Part of a small language model's weights.
Size: width 192, 2 heads of 96 (1 for keys and values), MLP 384 SwiGLU, vocabulary 2048, 4.05M parameters.
Architecture: rotary positions, no biases in attention or MLP.
Training: a variant of Muon for these matrices, 145M tokens, 8826 steps.
Each number is 128 + 24 x the weight over its row's rms, rounded and kept within 0 to 255. Layers, rows and columns count from 0. Numbers have three digits each. The size before them is the row's rms in percent of the matrix's.

# gate: layer 4 MLP gate, 384x192, rms 0.108, rows 242-308, columns 128-191
# up: layer 4 MLP up, 384x192, rms 0.109, rows 242-308, columns 128-191
# down: layer 4 MLP down (transposed), 384x192, rms 0.0723, rows 242-307, columns 128-191
gate242 102:116113125115142119142159098152107104086146106125134162127101134156071125111090110089133124113110160106148122122160120143176135153120153145126066084146121100141126126119109120105109109133120151
up242 101:124136136123132135135097131102136154134155115134105161067161147060110186113146157122123139177158159171127144119126115124109087168100139114127154124150140137129116134121139117123112131100111138
down242 097:089130126154156122147113126172153146139149102114143155145139113103121126119156102080099202124091130151107150113143141135089138111105118142127109177153128120110149067103154115128159134136142120
gate243 100:134066121139153108074109100152115110130176121171161083116114077172147129137129135127102138143107103106161112160162144138125118121088149129104174115144138129139132127089102122107146131077137135
up243 103:088194168123164127123135152139101130112138086108147107066072090131142089135116066126135171114131110116129091165140135146154143141150149160094169112114120154126157103146092142164143115144123142
down243 098:143116097160114079096122157124154115135155105107120123124113146123099130147182155109141147151139140120118146096112109114100128146144147130143171153124147148069097172111108150106130151155142125
gate244 095:131106125089095147097133118138159101172102128090102099134134071125144141116151138128137172114162121103116126104120125168145110149140101103148116165097134092111136109113141125177182156136128186
up244 100:119145157194156112136103118110185123096123134121149126183124159167121096113096161163117108124090141132151125148138166099132165133111160131178102120141146153149098106160087143140137135153123140
down244 102:116100152121110142141166127157122101152104144123109104100138120128146132103128082141061143123151108096077148084116108156135128116144079114149124158127117094148144148117134129156129126123093159
gate245 103:191113094108181086115107136089125119142135097115147071125103180131136111117091126135150103139093099150106164128088145109114150156103170148181097139125127149144137150148115157104146123118154170
up245 099:143127126134111107117128129162080127151136142151158153113149153188125127126171120178125128148121141158094125101143136095147121166147131135159108145138123161096091125121098124130151095149129133
down245 102:125157136107154152134152149124147111102103138103149078120141124098127138126119108099124150104141126136100136147113110072116143115136136160148128135134133179118116119110149096166158115102104154
gate246 096:149115123169118109145116135171128113085188175153137107126153135123129149081082143126143131141107153109128111140087100099091108138127123121100142141114137089131193127132099127106086171133126083
up246 098:106127107128123140146136117098110127157116145139156108091103082131103139131129103078107113184089130148073146146135155147113121116100148142151127140133142149116162152095109156147138146086131097
down246 099:078090145140073134127123161145112152181143140109143120106112118134110112160133115155137178116150137132134149127109132101174119129142098136151203125112125105136152148143105112137149113118132162
gate247 098:134090157153125127146149171095150130120121105143127126111142125100125093104101118096118149155139099124107140145136124140121142134104125098127156153142137132120146131114136112103123119117147159
up247 102:100111161073095099145115087147132141070158128116127132144154159086132089122121132138139097099130158149119141126160132139139135082129103137151108091156156109118113163124155088096152121157090115
down247 100:181146075098128134115132105105119111113090087156163099153090163153100129160101125122100145108093116118107116130174147075116075186096109151115112095142109128110137116132153114072155121173121130
gate248 103:124088113128151126123153131112143092165140134158126150124153129128083164170107134188147124129156119091113170105125122158131140118116110096106160120129089165106138111132149178142140155126112124
up248 092:125116136118113092112109137135145109098147116115151145126096129150109164103088126124089072136151137084109097135084166097161119120117122146070132076158117131145162139180132155128133156124162130
down248 102:126145126122146143158147058126103132134142112057147127126148116087144103113168084127113132112144161121138163109128163142154093160127104181136126106119130158116091150129128115101127137140123133
gate249 106:158105110181130083132172109143111126143092106117120117172161119131138128126162159126187117068149085149096127130160110102148163131141121120103112136111131126149098108099163129146110069114124150
up249 104:141142121175109127130084148109124138144129134103173172159136136114132127142109115089155143123133099154110126125109116086103125124096135085108129114127147121133139124124095128186086155185115154
down249 103:123154139122115112150113109125134125149153117155124093157096114141106150126133149140138113154119079162098101137121126104120087080097120146101144081176108156117118116135112096159100121141146145
gate250 103:142131131131147156182099136135121097119124112149143154142104163131159136136086152111181151132147146121143119119164119121112135121162140111102110161170157112149081140144131135101119151154154166
up250 102:119136141145164115160133167112090171144127128118093147109174133107131158122149151130154124135115137141089165152158137136133104108115093148158104130130123143181107124131134124110122168122153109
down250 096:128126137159148150081105095149092067128135144138101132130126135157125128112144128127211111140151131137123115109109154132083136096123176146130134144089113142139090111096145114163116126123097110
gate251 097:131141121082098120077112166146153118172126113123145141089100135138128152127165133132137126117156101136117140149163150110175094111151096143123112083157155105140070138108120171101117148131163131
up251 101:161102128112119170155136111135101131109104120122122174113123086138162099117149154103121154140107141130136085100094163141116113118126127077169072138121112153106087112115104077093128124126111114
down251 095:165130112126139160125142108155130156142136150159190160087112116121126145118082147134098106154104164171152153146107143090117101120155126134146146133135106125130116086108164099165094113125093132
gate252 093:114091104106132130146153132128084074164108104143132148120116162128113108108100105129117131130121114158137099108151104105097141126089144119138125096131155171173124115158139131122129158152112107
up252 091:114131081109126113134203157147110136123156115143139086109115096153150114143131093152098146137089184150112117141106133118118132139133137168136104147120094112108135097098102119133143107162144188
down252 093:140085157050129106123114137135096117157148128055140097126147091066130100122153101121088148134140148125081134134100143157081157169156150172120097150118133116121112089149132152062154142133101161
gate253 091:129133131121153113121165167126122151116097112103155137081121132126129125125118126138195109112116105106101127087157159159107097130084131129130113117146115132143155141139060113111134142156173088
up253 097:089134069084126120144121131136098138118120091114181176134133144115149100155095095134138104116106103111077142168108161094105161130113126139157124110052117124124101109135148122160143134138154144
down253 100:144148125107148102095160130132089136097154081103144132120112109151191085166148142154185097123149163099159099105115138128129127121103124126140160105102137116119119128121143132161121102173116154
gate254 106:150117094114106114150100126126171161137121133110153160100129135139117132134122150163114098131136176174208117138138128123113092142168144157117160115088130115145127161130095121142120097120148095
up254 103:129116110108162123165092152159153118172101104092187167135124137138134116140108108097130143108112140138125105123117134157128141145119142105107173135139139074099116134112070110135131122150150111
down254 102:129123153122085107134137158109149138172169148143126153120090159130136135103091174146149100085131134134133131143118124121096164118125127148145129134127131139112096149123098135127152154117125128
gate255 104:159116149141137130122115116170120145096098130167144149109103164179115157149112103096102108181128118143106154106113118139138079150133139097161145152121118097124118128142117106135121128125123145
up255 103:133127126095085130111104094089144082155143112140071171141138134119132165120128162169163113125154150132152105133111183139138149138120103147152142114145148133126138174140125083147083136107122136
down255 102:136124092145112135184131079134134136122145100154111149118126144142053141135071119121150131166113157132122148139123114111183110157116160163127149110138147063152136123080113128137124172163144107
gate256 092:109142136126140140105131127134126119112114101054163115180139117118111128132178130075153099183166121109116166121129135155077126138117111156162111100100148153116119146099092100154122120159114085
up256 103:134128143110125127131122132130169124120156120119161145129166135116127081127150121092126109135153126103165152115139131152089100103126119156122093070102152090138142154093104137152118156171166130
down256 084:159082084143121129138133176133156160124117109120111123136102132136139117164143131067044116105126120128123117135120128161152142118139098131116092119144174112147171166098094163126129128126139143
gate257 097:106149147140117133124119124154129084097114098154117138070130157184116139105117113170144156138122158120124117128110172100138087173167117118139144108122145125135199121092176138133132085146166134
up257 104:137129132110158130102142128090067127104130136114146087136138116123129152107132104143128124122082118116154125139125198124161110113103134158106098125088130088109142098104150115159117089130108098
down257 097:102157113146102155163144128123097122093143137098142140168150146108160122150116114123114090124125139142119137145142150126142100127091067123105138148158129121148120140102097168140156130123173152
gate258 096:140160171148108087144155081121159089086131140159151114097182156107081112119108127148143176131134146082133094120140090162119135114122176092138124120138108133112151122118105103117137103141098140
up258 099:152118124117165104139122141155130199116117083210119113129098150138130160125130117133109133080107118110131150126133115147120094162143121131109146127130149157105143112101119153123140141119109107
down258 101:077120155119082124167112145082181117122126136172167124125102147118156115155103136147140128066135138118133090142111169124142117139116168146135110105125081126161100154088099068152115119134066150
gate259 101:097124097121102140125094115094101139130141113121107129119141130179130116125130128149125099103127175124074116118132118152104162098128140100150133122102148112145116095150146096172098085099164093
up259 094:131155095116174153122152149103171104145126143098154095166128160144114154154096092172095105137175165116109150121132115088130108135156160091099115166120146126116119158162124118128134133081106142
down259 108:111178137149160164164123120126146128159113137170100120125117078133107141145091135088156107149159139107131128098155199147146121134149116114074125156169135147172136123156129121108085147124135116
gate260 092:116113132126137124104099159098104161166134090174147137147128093068140131094106133127135132134147114109154115099135117129147117161143120150114109138132099133150122152155146187155135104164148126
up260 095:127145124106122160143182097135130125084130124105104083105177138122116144145159098144167126154144136145135117137171121133157125114144114135153129102155169150152105097127138111107160131120106104
down260 102:129156136108112144116145090145157128099126105155142122098157151141079113111179109150157137129153153144109139125123120085134141153182135107171136158143114127103119118101140155105129140138125081
gate261 102:137082141122142115112109116080130125098135150137101121133118137154096102127102100153104131104119146092125144092123133170189154129103124190144151109077145131114127106112147122133121086136101145
up261 094:127142156113125102151118118129152097078161139164146126130143098155128136129111098108109139126133135173100123157142145113128127119110179160170128134128119110107139114085136141124090128131094132
down261 100:122128125102124082108123129131179131111141149108099109115135133138116116123116094127134146123147103143134126129098145131156140157148109094157133132100105103178111087088113105115102107120141080
gate262 102:144126109173114127095129124127098149109085116154124198126121171139102116166133122095114123156138124115119142121156159117133160152112128122178126088088146124081129131176151137120146114120126142
up262 100:089105109145157130107135099123109139141167135146153095100134120144153157134154120161129107119088130103122141121129114125147108119146109145099117161128135146142123141135157124121151113150138113
down262 098:109131124120150107106156086153105103072084126122124124101128174108076099109132123128197113090149124169118110142091128088139086107096129137119131151112138126168128114153159088144135169103127142
gate263 105:127166160155154111129159145141137090119123095134156113129145084107141128100138138144153159120071108142137129158139128195141112116131129119152141138136123116092166107154128150196105106129117111
up263 096:149146172137135127127144133129132103138132147108117115113146102134138144115123084127163120116090110159128132145089102134114148130132110145117146160161133118090152120114103137161124151138151058
down263 103:129146082152155125135104112107104141121176136138147075113092152156112149142143097131140143102107140106146131190130135106140143103131126076136122122099132104130107134060101108152115122153139103
gate264 100:164138101137098146181179135137133149084115139124143127164122133099116129112165104154170112115123132120129126129148085127142165102154106141138132123154122125151068106127123114135103133107115164
up264 105:114164146131121097125149079142147112139134145130128121136163139127112145179098178136150110125146161170137137093137134146144178152158166123108159112117153124143142120176094096150142117190122142
down264 097:151123129121146121155170135139141131069172140108144110126131094108113075172151148090095119099139125134131114075119114154163119124144114128114107116177115113155086137152111155154134183072158151
gate265 110:116094130151139144131128130156147133113134136148097117125113120124147100116096179129145147083139068124102133155147148093117148144143145097143175163160158122123113090127125147127095142133161106
up265 107:137141135116094087115128115091124126137147097143101108121146155113191155124132125110151126145166124109135149088098131143115113104140156124102114079099083155106173168156117136087122109115161142
down265 112:121109127098133144156126134089152106144139119186108109159186091120096122121142126103101133153128123163135141107106105117177088176157158147081113100127175142090138118133132106102115155113153123
gate266 095:131110123103071087064113076119126126106114097154144124096092123153157116080108126128134153141170103108139124112164174122179139141106126170127110123078150123137101123126090128157125097140127117
up266 095:122138111136159110140156157107113111151165140115138116140147151107102149136094171075179133126117130099117077141129086147137083133102146140153095118122135155143104067186146116119140151121128124
down266 099:152093101141180108139141165117129158156115142158112090099122135106108105165114098143133115166180144103136120121136134151146122105117128131131103148116131137119046155114171115124116137167080151
gate267 092:131129137135123135081143109126121121136138077091169125151163136142098105145122173119126145125115144100068121119125082105135090119110109113141162156148127112103125076120124097120140114116153143
up267 095:174181129151113131116122151089136125126103116150114147100139103122155136137103100143096151131107155140129100142112127108140077152112113162127160112149202065138134108094117099132094112109162128
down267 097:128145088186109155156081116123123116122151119150116102124127140174118128119126121083074117097131121089117125148128102141097154168121143142133116102140108117117117158149144096090091159112108110
gate268 105:095124090110139058118123122131104067147180124149189106131107115171122138103131125083164127144143117117095157104157131114120111086133106140136136175149135136111153110122131084118129155161158107
up268 100:117120117106103074140138094144114102122160119150133105146107115173140143080118152086113123142098136093094144143149106120149131110164146127145112142104129132104164152114109084151141121155142119
down268 107:166126142098124106159146129130095126092081146133086145157163102119144142105152117121146118139144143081122101106144106128153148119181152119143151117107114129116151129109122146123148103187172122
gate269 096:087090123113107118103118166097095084123121124122089172101130115156093130107146158122148125086118151147158127159117154098125141124099101135124141145129103134151107127100090122129098089107131142
up269 100:112116145097154115095123139093117106166152113073125126135119151108151130159119122146143111145145116107104151131139095132159117150151124125094101083117140118113103128121109110058090108088147124
down269 101:136099119104144120125151191117140062165148097126147125110118151138113094172131123135095144159135128137141143109096111111096131128107096117112141133086128173144100135138118163117113088131105112
gate270 095:105147134107150105114102160165104162151109121105148121140132114142111132113120118132137158157107136129087130130107125130097140129162161130101128102125105079122100160138104107056125084079151104
up270 100:147133124144148097083145144199099152142162157119115147101125120103136104106095108138103142152158133166118115091144128139146081109140096132148111163085098131154138133122113137126121108172108112
down270 096:128107135167147152157077070105164132125108143102161076109123169141110123108090134136088162114148130156142155144135087131088188135128179127153154141119169126128137176122080122144079151134098088
gate271 097:140155122158142141132147123119166107121127176137126148104162124126103140119153100112124145123126105119110121133142068157172184145125112142109104114142105086119141144140118150145149078117124144
up271 100:106076142166132142132076120094114151117128141131136148163128148118097109126168163135121144170139151126144121149096143147118147150094133157151143172127102126137165138120110155098154126106118081
down271 097:152123101119163114107132163127120103137149159146111088116134111130137125116147132082121120148093085151141141116118066089135137119120127139107133093104094142112126130148120131134111112099128114
gate272 108:134109144149122126118085105150138158103136102156118085139102119150126105145159108139153132110141117146170160136114150121111121116114110138125163107127158144108150146121090181121164151118142153
up272 102:149163146118164140108116106100142160123155153136175111132193125133148118103120144135114145170125109134121125157135173096119124115140127134119113166113115147127167139118088076134113130083135128
down272 110:099103084155119104144111099135110146130113119163157144107146100110127119132138154115136124119110135110148118151088111097127103127106154125111164113116122172090133128109129119113092091180171183
gate273 098:120114120109128114111097099135169130107166143119127108160152112133130128158162143117174127130132147143176107157130135126134119180167136107121133122169130156183151127121118137161139177098144149
up273 101:097129140094160121151120161092140111117140096139104131125129120153088132106133167127106161112111148155114089138113129139121109138114101065093135150108137100116138133119094161111107104117208080
down273 105:154139137137107108144111084103150097130155117081107105102134144138103147097123139125121110100101147130107147102180107130158093191126109110086114168130132143126112116084146100137135152109123115
gate274 099:087162082104109136089089126147135096181146129117151127112141121118097146165116128135150121107120104138105097118130121141148097119155119106143140147147109136134151109136119119155137106129143126
up274 100:138160115172094146137137167131126141108128118143134155188153155111145116137136113140126128144154088117116151136077141139108155121123192115148126136113127090181121131116151131108096127092140167
down274 104:116097116175118195105165133103119126137137157105121166136108136141140139128128111130118087122121117168139129098094143167109124133112132151151108110123114077112110120127167160123106143100102125
gate275 105:141072105131134113078157129097109098086079120149190149113116137138156108075126122099123138175126146148114144127139103145146062106108125138172130129106166087171155121115118115125166109126141163
up275 104:142095139111172144128200096125113120091080125147141130102109116146132137147146138176148121130168167139148115120109156149096089134172102131160130122107122078128130141163168139115161095148161100
down275 104:111155128114129152162115123104093138147112131132129131163111123123109155104163115153116146143104094127126122115129138143114127152141133123129137138174102134106129146137111156117063101146138101
gate276 100:124112127131130124093100115153124144137111130146153122120109113128104145120106104094110141133142121108128136080110132202129105117108145138160120096122147077138113128123116114140063154110161116
up276 097:132140135129140149117099154136154158180118119160145127124146100169096156087131110090101127142148116102136136168121078157177118108105102133115122122162111085112134108171123099130104160103154105
down276 095:098114133111142125147138129118133161092097155091107148125106128161147150114144142121131136123107181115110113127202148157138127148154146140117147122110137139117154146108116115150107180152132134
gate277 103:124162171175139115092131162116152085134138120121107106119059147114133109091057128139195142183163135129129126124133153103113153133127156092126139128131136137127115129116132144159105143121091128
up277 100:157138077100087092167147087155174106135123082123112099129135125081135141147147091116115125111135150152140094117082101128159101114133148115120117072127134127117149105186148156152188142139112090
down277 101:153115172126115154124105154132145118134125134054116138167135084120133122100132118140138165100116162119103170101098160107142099119136143116117126117150103089122151123144163125134118106141130163
gate278 101:129155134115121108081156117118165128138108117158144130145112117159111097180122171141125110174094128125106112133153126125105133125174121125158081160114129135163175135121129148124165105149131118
up278 098:121132135074129156101135176111108166116125156149184116115142132083119088153141140117146094116098130120097110110112122128128147119112179093137128113139146122124140092133151125129124129158125148
down278 099:111142128136115148106140086142176087137091164132164143154142094104150143128089136127071137140130146130103114132116133105132130093114096139124108104153133095168143136109144142122150135154123119
gate279 106:098141117124132132169138138146076078146112116130091159130169114119123112145115115128157138141155133123141122153148111162144102113092147210143139153099131114093112138111155107137120113159122104
up279 096:102123130129111139159149160148135137123123131116125131141171153156093080180127162123095127142152157114128135153174109111164121124144132156159163157136128125120154108098148089142100128155108130
down279 098:121106121092165168136140118135128130107148122094100092120173109168125117119085142156099086119154161090093119144135128104125149152131099151091124128115147111143146140127156145112135134127123146
gate280 103:137118111077106114127080150147153138157133128145136119111158131106098108148102146140165142124151069125167151131144118157116137166159121134106103147146095148148160088139106148107090140136172105
up280 100:116114147162175125106107145132154140157171158071124107161134129097154134144136135105145105133180146112112106161154076105129142114113129128160157124138121107121111161099132136085115087057114094
down280 099:135127147091125130101135112131133123156123120148126137069130085114144070154142103137157162124117078133123143114132118131102111118138113139127132177161086152099107109134127107109097103141128113
gate281 096:116100083097120118141086107137127163122114164118118130121172117138101149084114129122118106148172101125135140150185131102084103146088124124164143108138141114093091153114162103146144173143149113
up281 099:153145086146136136129162160092140079146146132156162105130125129093139117165131083101080142087091153138123075151131137124112104108179078143104094142095159103136171138150118135140127142139123122
down281 099:128148137152162116156110109121125136136171104150090160163099135136150105125153121139117159105099120132141131153160127111148135127142129130111126138146146120142165191089074100158121094154091120
gate282 096:111075168131114145145127132093155129146106096085093112128132157154158107085174143122158125126149088157153141146145140116148140130125141113122157140127075101130096148111129151136101107129109097
up282 099:141132106156117149097157106116109122122115128121121107141160123123140180125094094146157126149093148140083116085168072065123153133129142121108104149095169135106167075186119157122140131106116130
down282 095:154090129103142155166122137102121170114103145091111181129130070137132057145137097105117077132102111134182131081135124124125107081141141135110099095124115137115117142112161132156135128130100119
gate283 106:097107093120164148128096099139165112158150105166107155133136133134140099136140100105161074180153104158137097140109140155144131117133124134134172121130104141080145173136119160160100131140129134
up283 100:091157161186143138132126128127114139172156135096095091101116113125146114148169114109157131124164107134120144143095139122132160132143143137184139077164177160141124118106154114134124128073164159
down283 098:083096129106168160106131105153123159120140139133111145155101112106155147113117125086137114143123122105126143149097132130111130099122173117161159116119155156128140127132121166107149109086165156
gate284 103:106094152140098137150143141132158136119128146141168111108136097149101107157136167157137123134149131105140123123149146126153097110140147119115087151112160081122140105113146159133142125099098143
up284 104:135122162100124096113180173117102151130141120105161124126128139155142190114108133102139138184097130110132120117118097126142154125106125160156067115108158156115146122132102133115148104114090135
down284 101:110154112111134174180081110142165129139132157143103117125134128140110092172102152089179156112150123186116113155160108102121175104107152170110155137085126141118115161130130115139089130121124133
gate285 101:115116133179126136138171144149132084115141110172113102117101125105170139103100141081127162120130114127165072135125119071164089114127144135126111146115143085126126103118127144129085122154144112
up285 098:132115155124091154167109103130150131124149136115131181108109194141145182104161128131160128108146150102147138112134103136115096121129142131158139115181155108131122184135127156135127155106153127
down285 099:150124108131135122119121134159126182134071145094141139109115142144098171149144133106124083133120132101150124122141123154142113093099152139101170129124139114135120129098140130123091130109078112
gate286 107:104133154134155115178109154127106151093174168164117106116129117072107129122094123138140149153108108109118132067148113151146143072153110164116135129118125076097141114134125142143095184126091135
up286 107:134130136103160156088170152103088130147170122145115129152130119139113167147112096124131120115112164109122156145136121146158143177134111128139132119127152115096101137132136111114107137077130147
down286 106:132139121161106158153085107132130164120126133111121099091115141139116165137107149160129133116093105098086128110141153129097133103137163135106115163105178162137130077092162176115137145134142137
gate287 095:142158131135131137138110121099078112140123118126129169125129131114088126139091132164124138108120096119100107140159138154123127132158079149099133104102179081153118157182116157119136111103111078
up287 098:131107121083135096144165088142169125091101105115176122116119133105169121109125099129133151110113140087083131123098157175149119098131104165107121137114118101108129138142143142117121151074144108
down287 101:130146088161098157110092201151139124116119146144120109112143123125118142188111122158050119162139161160134139115126134126119142100080147135121138104098120164154167122122151138122129139110117089
gate288 101:150114092093132122101126106130143160124149123098140120139133169100143095095138124119172128143089135117113158163143101103094138123107129128125189126106124136109100121109111082131107149126132147
up288 101:091136105118133103148161140150132143116114125108118133113075178109119099126098125163112141121143130119146146121112143134154151126136188126110111129112111140138105134089147128107157120117153117
down288 104:124120130127157130123129133131099174137114117126125117148142132105142143065130160114144134185142111115139123140137123141152131118114174141100148143107121176164091162084156121082147102134125144
gate289 100:116102087125094156104121121172115134109122166155098118103111126187133094139093147171080126150148162110091101133111123133147132154131149096097147103116104129164184103145157105149113163162143171
up289 097:119141079195139114134128135097155117098124115120138164168133097133134121112124118116146122149091120131132131105086133087138173148158122107121115094127125104148127140112128105121123128133120148
down289 100:110138132085154135110115137135158163158097142154135145168145128140136129119153127123141117137124082139130097106154133122133119146128169085181136127201126137082109116122115129087141155074101201
gate290 103:167139113139114140123116110137109128135139139168094096131115126148075080119132128154106129143133074142162121125125130088113118117110133171123154129133114125124127163170164114125139113175097083
up290 100:127138096071123148148118099098125167168150147113159139126137139078118147092137139144114056149139163083113136108131120123086140144110154161140143100145126140158135114178103151119162152142112119
down290 105:150155110084177130130142141120191153115117152080121116160172156168174125122113111155076127148168160135128133112126141130125152119143137117072122118108087111113140110133115152095114138118188138
gate291 089:070149142154118131126114177136106145065135145107164140147147157144096134147143093145183122111114136129115127129060160104104180118123148154148117149116181142144121110086143158134151145163124102
up291 097:117168177118124114100127165115100137066116127117108153139140123103109095127156130183153156101077099155148124150104128094144129131120136115129168148120120153153109114153124179126108113134141133
down291 091:091162105139148137112115142121110141104106150162131127178126139109149099141138130142203106105124122136143117095156103135091123085134180158124175091137134124141142082149131159169125145131144136
gate292 094:165118088149137092131156103120121103102107092114154106151117148139164114161114141135114154111138089116137116122109087129151109098120113126117109108128103147097122076127086115164106143134138174
up292 096:120134102093112089117091152104115134151172165163115127118135165129062100139122109122160139101122149133139142117148163136154116146113121159125134144134127129134103125126124121113174144138111139
down292 089:122153118154092133089145150148119139110153142062083106112135162142134126127138129136161102126100113134158111134131117147166109073121104114139111102126105124117149127135090113130136157127093063
gate293 093:126086077106131110167139120136109155097147144113110132118098145160095122162134135112193122143148129164099117140134155110099187132114124121137160084102110104091077115134131135103110144104146151
up293 095:112082086124165122175146129144106144148096111127129125127102131097093133186107119152125141143137150108084142100095106167148124158099157137136131122107093091145162147133118134089149121138125122
down293 091:128069159118171136131073140137123094107096136107125119145137136161113158141154080124129149130145129125085141145119131117124122126141178138150113134078106142129141105126117118130116068114145116
gate294 104:156133147127136085129073138137123137143066120123151083109156107183099128140141131135143153130167116109149084126176125149087141175148116114130120135171126140124122164112125141156131120128132135
up294 108:117181137101105155091096114147142117131142107111156118091148115144131174146093166105166148110137094177116124128067141116111156133140126130108184125138164095123176138126106156143114159101138117
down294 099:122100081123155116094148109160115136090136161140190109104109190121095180152142136180140102139103163086099127133133141090105140112110119142136119112115104170124181118127126072088130100104095128
gate295 106:130133144143138092162110131092148107119155130126121189106154130167084094088126154145139178117127128127135115119120128103101086150069105139109159138120114114137107140152125134164124136135099137
up295 102:145130108107114164052118103149153124151100164114113131119148149084147154131144147143150119154119108098141159176097165110151095103165106127166176131143102165131152120109124160118119123081112156
down295 111:096132145162105113083096134140161134121137122079155166115131095135124135120138094153055136101176147125086136160152115141151137131147173150135125129135101170097110118158111122120130143121133168
gate296 110:165110133130090173110105103115129148097096144159165101134115131167168059124102141098134133113147123101100106111091141086100132093087142120140133114119111131147065113129107145122121121121126074
up296 115:091117085165127124114122102181119155111122134133157143094074130114129103133099116117099118118125152130095140133108132111141107112111128146140143168147145081130105123125142116137109085104133116
down296 110:099141093113118127130115122116133122140118128105143156104096084170087145132167092120113133164144150129126163127132112112187083081082131123166141114136127109140070096119150126132150167154154157
gate297 096:165085110134150126119115128126121151108124129171128086121136138130124172091097132136122127121149102158158152106125071174153145148100163099118121100111166128112137137162113119135168128150100144
up297 107:124114125134122172117094089171128154115160086126105169136114126094105121150107132093171122178124121096150146141153141094158147092158126083158120121167128202105141097107105122138124131128141089
down297 109:104180130135136131112068133139131110120131160128109146130130133148134101158135142147154096120120124161132156157116173123151137102164143105079112149122157104128097139095087149155125134091128124
gate298 098:119108110119108168111116121143117152136129155175103148139174135140095117127101152164116124107131131133130086117107107160191156099133086126166102093141125138140125144122113115148133104113141121
up298 094:122131129141130118114139108117164157107141100085147139144142082163121121144137154090125135148105109141129152144125120092113124109086137146148154155131134104123143100094117117124140139093127197
down298 097:129142134121150098142144090095145103170133119111143118114086103145135098107124142120111153111137090108106126148109166130088145147084144141133148138113156111114104169136098108157160142079172160
gate299 096:147121135164131128144124145178122128130138124108135127150143145084133128092118117153129132123097125111139113170134140119096126083126176129148157159096154118091137081158127128125097135160126115
up299 093:156120120128155134138117092133105128089145182126129122141158128130144122145122154131135091144112161104136127139124106103136137156127162136175142126090129114141086115073102142124090123143144103
down299 095:142182123158153100100125150155039115141082123122123156140118109155163123136115157078089119083125109122156116119136177201174134154104108121147124160143089081121142122152144117133135122159112162
gate300 107:105156096163115085127115117073097126162103196188112108127143142142106091167130126117176130164125111106120073137147171122167130159099131175114147146113156113139153149116123145140109118098189151
up300 105:094119123149087104112154138073076101134145122151154150144119140152137081158151108135156139145124095119122097162157182115131149147138121116104132139141161147141130146105138134156097127114177149
down300 105:134095126144140130126081113126114143152131111161139102141128089160170125141082151163202112106146124143143121085116146110131130130155088130117127111100150085076107123120159134136123134139144101
gate301 097:118140094149144184122156139166123158072147140100122082141109132154126138117127133128098104126120146133132115131155127103129129158115118137153137134132159130116116146122094113094077111150169127
up301 101:113149151129168130129130138102116124088098159130153170092122147084128132115078081161138114112154123113100147125113114112157143137102126117147096153168139155085107127150099134116152103147084126
down301 095:137147090152143115114116132148159112125155168119076132145110125161131138180134156148144118161158128164137126140129136129124106140092093165128147125113148100126161141178170113108090088124124193
gate302 092:094145150113127129136152133139140116082125117151188104143136168133158127121118140122173131119131151113160068112135098092100093133108154097188087113174123163150141101134086169118167124135113172
up302 099:159157102094120114156136115093126119155130131138152154123127127124064116125111130121141128125115182111092153146091100110147152093091143126150137153101110148147133118132160152145109149095219119
down302 096:128136120147102106146155139114114110092098148157198070143096144120134155105172145120212161149119148086168085139158103142105151091128142143105104150193098154165108118105129081121147149089148096
gate303 100:165101059133116065138128153158128132114118117141123140109120138091138133092107113132113125161105124141094120124114126147127138152102130134126103183152121171129101112135130107161096092143097159
up303 100:168134165135150088121092166142142148095098124073111101088134126149156140131126132140197091146148104135154109146119117163158133135119103102078105171094127136106108096118143113157141131142084104
down303 103:121176109134149125072111130132147089100119085142135134123143148125111126112080095127149119119102139136151128104134126169154141082073124107124119174145148151129095113145096106148123133160104130
gate304 101:150126108113090117116148121117178160096111139126126116139132129118154092156125190131152136116149105129145132132084114091129086145118112087131177138116163166135095072144135145129111133122125134
up304 105:126160147163122144165106152114140131150115140107120123123119194104134186137103104112128132140136149086139049114121136124098122163137117174119124136145150093142133122158113103161146109107081107
down304 100:121125114111204147108161121144153163126135106140122112108127156150173134181090132136122126128126132145075127102156159082101148115140123142178075146115175115102152098147138128138166094115083136
gate305 098:145146111145143116154111145139128086164143107120126136121112125150137068117145122079123127100107106179146135072074121142134130096112129124101123176163142130107148144143169161185173065086126127
up305 100:138113149084118084112138144115148110124148089083107138132113073143119128146151091140123158159105091140110184115122121136111115142140128133118141131097116162043152144154129152159145131124083113
down305 102:114138154118125163143118154103137126138075183117135109136117144079167108122122144117094166074149121137110137120161164123141102126171143141126157132089115130117122132122079137126122157154158134
gate306 096:122175160141118093134106144134129112117155133157097057123156128168143171126108114090155124123131115162132150133145120138173104148166132145087143082092179168135149116140142163107107153113113139
up306 093:134125095117100131135143143114111188144155151088108171150138151122165130127157129170175101102114166129182103108107111116090147102099095159160103110143110115116109103138109104133085153146137102
down306 096:106071141144168105105110156111106111170105091154145128119129140139156168114120119144152098115136111141162099143130123093120126136148161082149105121119122104119130093151144123109172140086094080
gate307 095:097157110057119134119105119131125133150138125146115079149117113141119146125145133104102138153148112093088130129138078121142185111136136141160137126135160116124153136105146094142137144111126108
up307 093:147117118146156152099081143125130144123082116127137132110134166136130137101092146154115073141146127092119122154125129152119102132109142117134135122123122138107117171161143147111092097104109108
down307 093:144112104152081150091132147127107139129127138116123110110111141073150120123136146138162138129146118118127153103102130100163063095161144102136172128122092170114118149109101162160090130116126083
gate308 100:176107188135092128131172142117146167094152119136103146125143132132150132078093145129134124146172125148112129161117107083132126099116102115104130104120120144128125135137154098076158156073171134
up308 094:126117086137150139113108103141162104091126095101144084115102122120117115149101113132124156137160110121181113132128087128115134140108113124180147119115076115188134139139087142140153129142116108